From a checkpoint of a small transformer trained on Wikipedia: exclusive self-attention, value residuals.
Each number is 128 + 24 x the weight over its row's rms, rounded and kept within 0 to 255. Layers, rows and columns count from 0. The size above them is the row's rms in percent of the matrix's.

# layer 3 attention value, 32x96, rms 0.222, rows 16-20, columns 0-95
size [ 96  98 108  83 102]
[[122 111 116  85 135 117 153 140 133 159 137 141 144  77 144 116 119 121  91 119 176 143 151 149 140 124 133 136 102 146 115 137 141 141 100 158 116 134 136 120 171 130 101  98 136 148 115 131 127 117 133 163 122 129 112 101 121 170 104 135 126 107 149 115 157 105 179 126 120 181 122 167 112 147  70 115 104 176 131 128 131 141 190 158 177 128 136 132 106 114 151 126 179 170 125 140]
 [129 107 124 172 101  98 125 149 138 116  89 157 121 143 147 127 108  84  98 133 161 140  88 133 107 162 149 133 137  50 128 104 164 115 151 115 116 133 127 178 147  99  71 100 150 108 161 158 102 133 121 151 155 107 131 146 143 126 163 139 120 130 122 176 147  99 153 131 137 125 130 142 127 120  89 112 150 107 171 159 125 130  96 126 148 152 124 106 149 109 131  95 124 154 113 128]
 [184 131 116 127 110 136 162 119 169  94 134 124  83 117 136 117 145 139 113 182 120 139 115 146 134  89 121 143  90 127 132 166 121 153 124 139 126 141 102 132 104 146 110 119 135 120 115 114 168 100 123  95 125 128  99  75 127 125 172  68 134  83 159 146 137 105 107 108 108 134 131 149 112 132 143 133  97  77 106 134 127 113 171 103 147 146 112 127 112 131 130  94  70 129 127 163]
 [160 112  80 159 158  97 123 129 106 115 124 132  53 155 136  91 128 150 138 133 137 114 164 110 155 132 153 146 103 106 184 120 117 115 106 138 119 123 142 121 119 116 133 131 151 146 115 115  59  99 118 128 114 112 119 140  91 124 132 159 122 148 109  99 147 103  86 159 146 156 164 136 124 122  92 147 127 107 168  89 184 136 127 149 142 137 115 135 108 147  92 153 105 124 120 140]
 [154  62 133 126 151 126 134 153 151 102 127 142 149 160 108 168 154 127 121 103 111  97 136 117 131 123 114 151 157 122  64 163 124  98  69  99 111 129 114 111 101 157 118 159 142  83 154  80 127 146 125 138 127 148 129  85 122 158 176 104 115 159 144 135  82 150 142 110 123 134 121 124 163  96 145 150 116  93 107 152 109 102 140 127 113 130 147 157 110 105 123 125 119 135 146 131]]
# layer 3 attention output (transposed), 64x96, rms 0.514, rows 16-20,48-51, columns 0-95
size [112 110 115 110 114  74  89  82  92]
[[106 133 100 101 140 132 139 119 114  98 123 150 159 128 153 113 118 129  98  88 169 120 163 159 101 120 135 121 125 101 185 137 138 147 139 105 137 143 150 135 141 111  92 121 126 116 157 146 130  95 117 112 137 123  84 131 162 106 154 151 125  63  99 101 125 144 117 121 124 130 107 126  81 116 183 123 142 161  81 145 138  86 182  88 127 132 164 100 144 134 144 152 106 110 113 126]
 [144 106  93 130 112 150 143  78 160 142 119 163 130 122 141 139 109  81 136 157  92 134 133 113 107 172 151 153 107  83 102 161 146 178 134 111 150 129 129 150 183 145 148 108 130 139 146 153  96 159 108 121 152 131 116  95 116 117 122 114 125 122 173 133 139 119 102 116 142 140 113 141 139 153 109 129 140 106 163 139 120 109  85 112 146 149  89 139 178 170 137 160 159 142 159 159]
 [156 131 139 121 157 114 169 157 127 112 123 111 133 146 153 112  90 137 143 143 125 106 120 145 129 134 159 143 117 138 192  73 143 128 174 137 113 159 113 156  86  89 103 139 148 139 150 133 154 166 126 121 151 146 164 113  85 123 149 131 126 128 173  78  95 152 177 147 125 129 115 155 102 136 124  80 126 132  93 112 135 137 173 134 127 101 100 114 126 106 146 141 113  91 116 128]
 [146 143 100 156 130 125 123 119 125 102  70 147  77 107 133 130  97  80 159 155 113 130 124 115 155 156 155 124 104 157 102 164 102 132 110 115 145 146 139 145 150 120 128 145 196  99 117 172 142 145 106 124 109 140 108 169 142 132 108 123 122 109 166 124 119 114 112 121 150 128 143 142  99 137  86 129 160 147 119 121 116 114 121 128 127 148  64 159 107 147 111 143 107 169  81 154]
 [159 134 172 131 126 133  80 167 157 122 126 113  90 141 150 141 142 161 133  91 106 112 137 102 125 103  74  91 142  99  90  99 142 110 140 172 122 132  98 118 141 125 121 127 136 137 136 112  85 166 125 151 140 122 156  98  92 127 130  97 117 131 103 139 120 169 163  67  88 131 147 128 176 119 138 118  75 152 140  97 134 127 147 157 125 141 111 147 144 124 119 145  97 115 137 127]
 [161 109 152 114 150  96 128 106 158 146 135  73 125 146 115 132 144 123 163 161  81 113  78  86 113 141 127 123 153 166  99 140  87 126 135 131 138 129  93 142 132 130 146 112 140 138  89 110 124 147 136 114 138 159 184 129  93 116 122 109 122 193 130 156 119 140 101 133 126 120 108 111 152 143 121 110 118  99 138 125 113 165  72 182 130 122 133 159 151 130 119 103 141 155 157 113]
 [161 134 159  97 153  90 120 153 117  95 148 100 134 141 111 127 155 175 145 122 148 107 147 165 144  87 129 121 145 192 123 113  80  84 117 131 110 121 108  93 103 137 110 124 116 121 117 106 153  95 165 144 108 131 145 149 120 113 134 124 106 132  64 120 126 151 120 119  99 114 131 110 109 145 129 127 111 153  97 142 146 122 160 133 124 126 164 128  62  84 116 100 134 119 150  91]
 [ 71 136 146 144  99 143  89 100  88 158 145 183 144 105 117 128 134 107 122 113 129 113 137 108 114 122 103 125 154 118  75 128 112 150  92 117 137 117 144 106 153 161 159 143  95 140 134 111 109 128 124 155 111 128 108 160 163 131 125 101 132 153  87 178 163  96  97 123 136 127 128 117 161 110 121 168 134 145 174 142 138 128  73 130 124 166 126 143 162 133 126 112 149 175 127 110]
 [ 84 119 170 114 140 161 122 125 115 185 185 110 162 182 113 108 143 165 137 111 130 141 140 115  83  96 110 137 148 109 152 123 151 107 118 151 138 120 134 112 111 154 122 113  88 162 115 111 137 124 130 132 122 145 137  69 117 135 165 119 146 128 117 131 104 154 154 156 106 129 111 139 152 125 185 131 108  92 113 117 156 125 144 133 115 103 174  98 142 116 137 130 129  75 149 103]]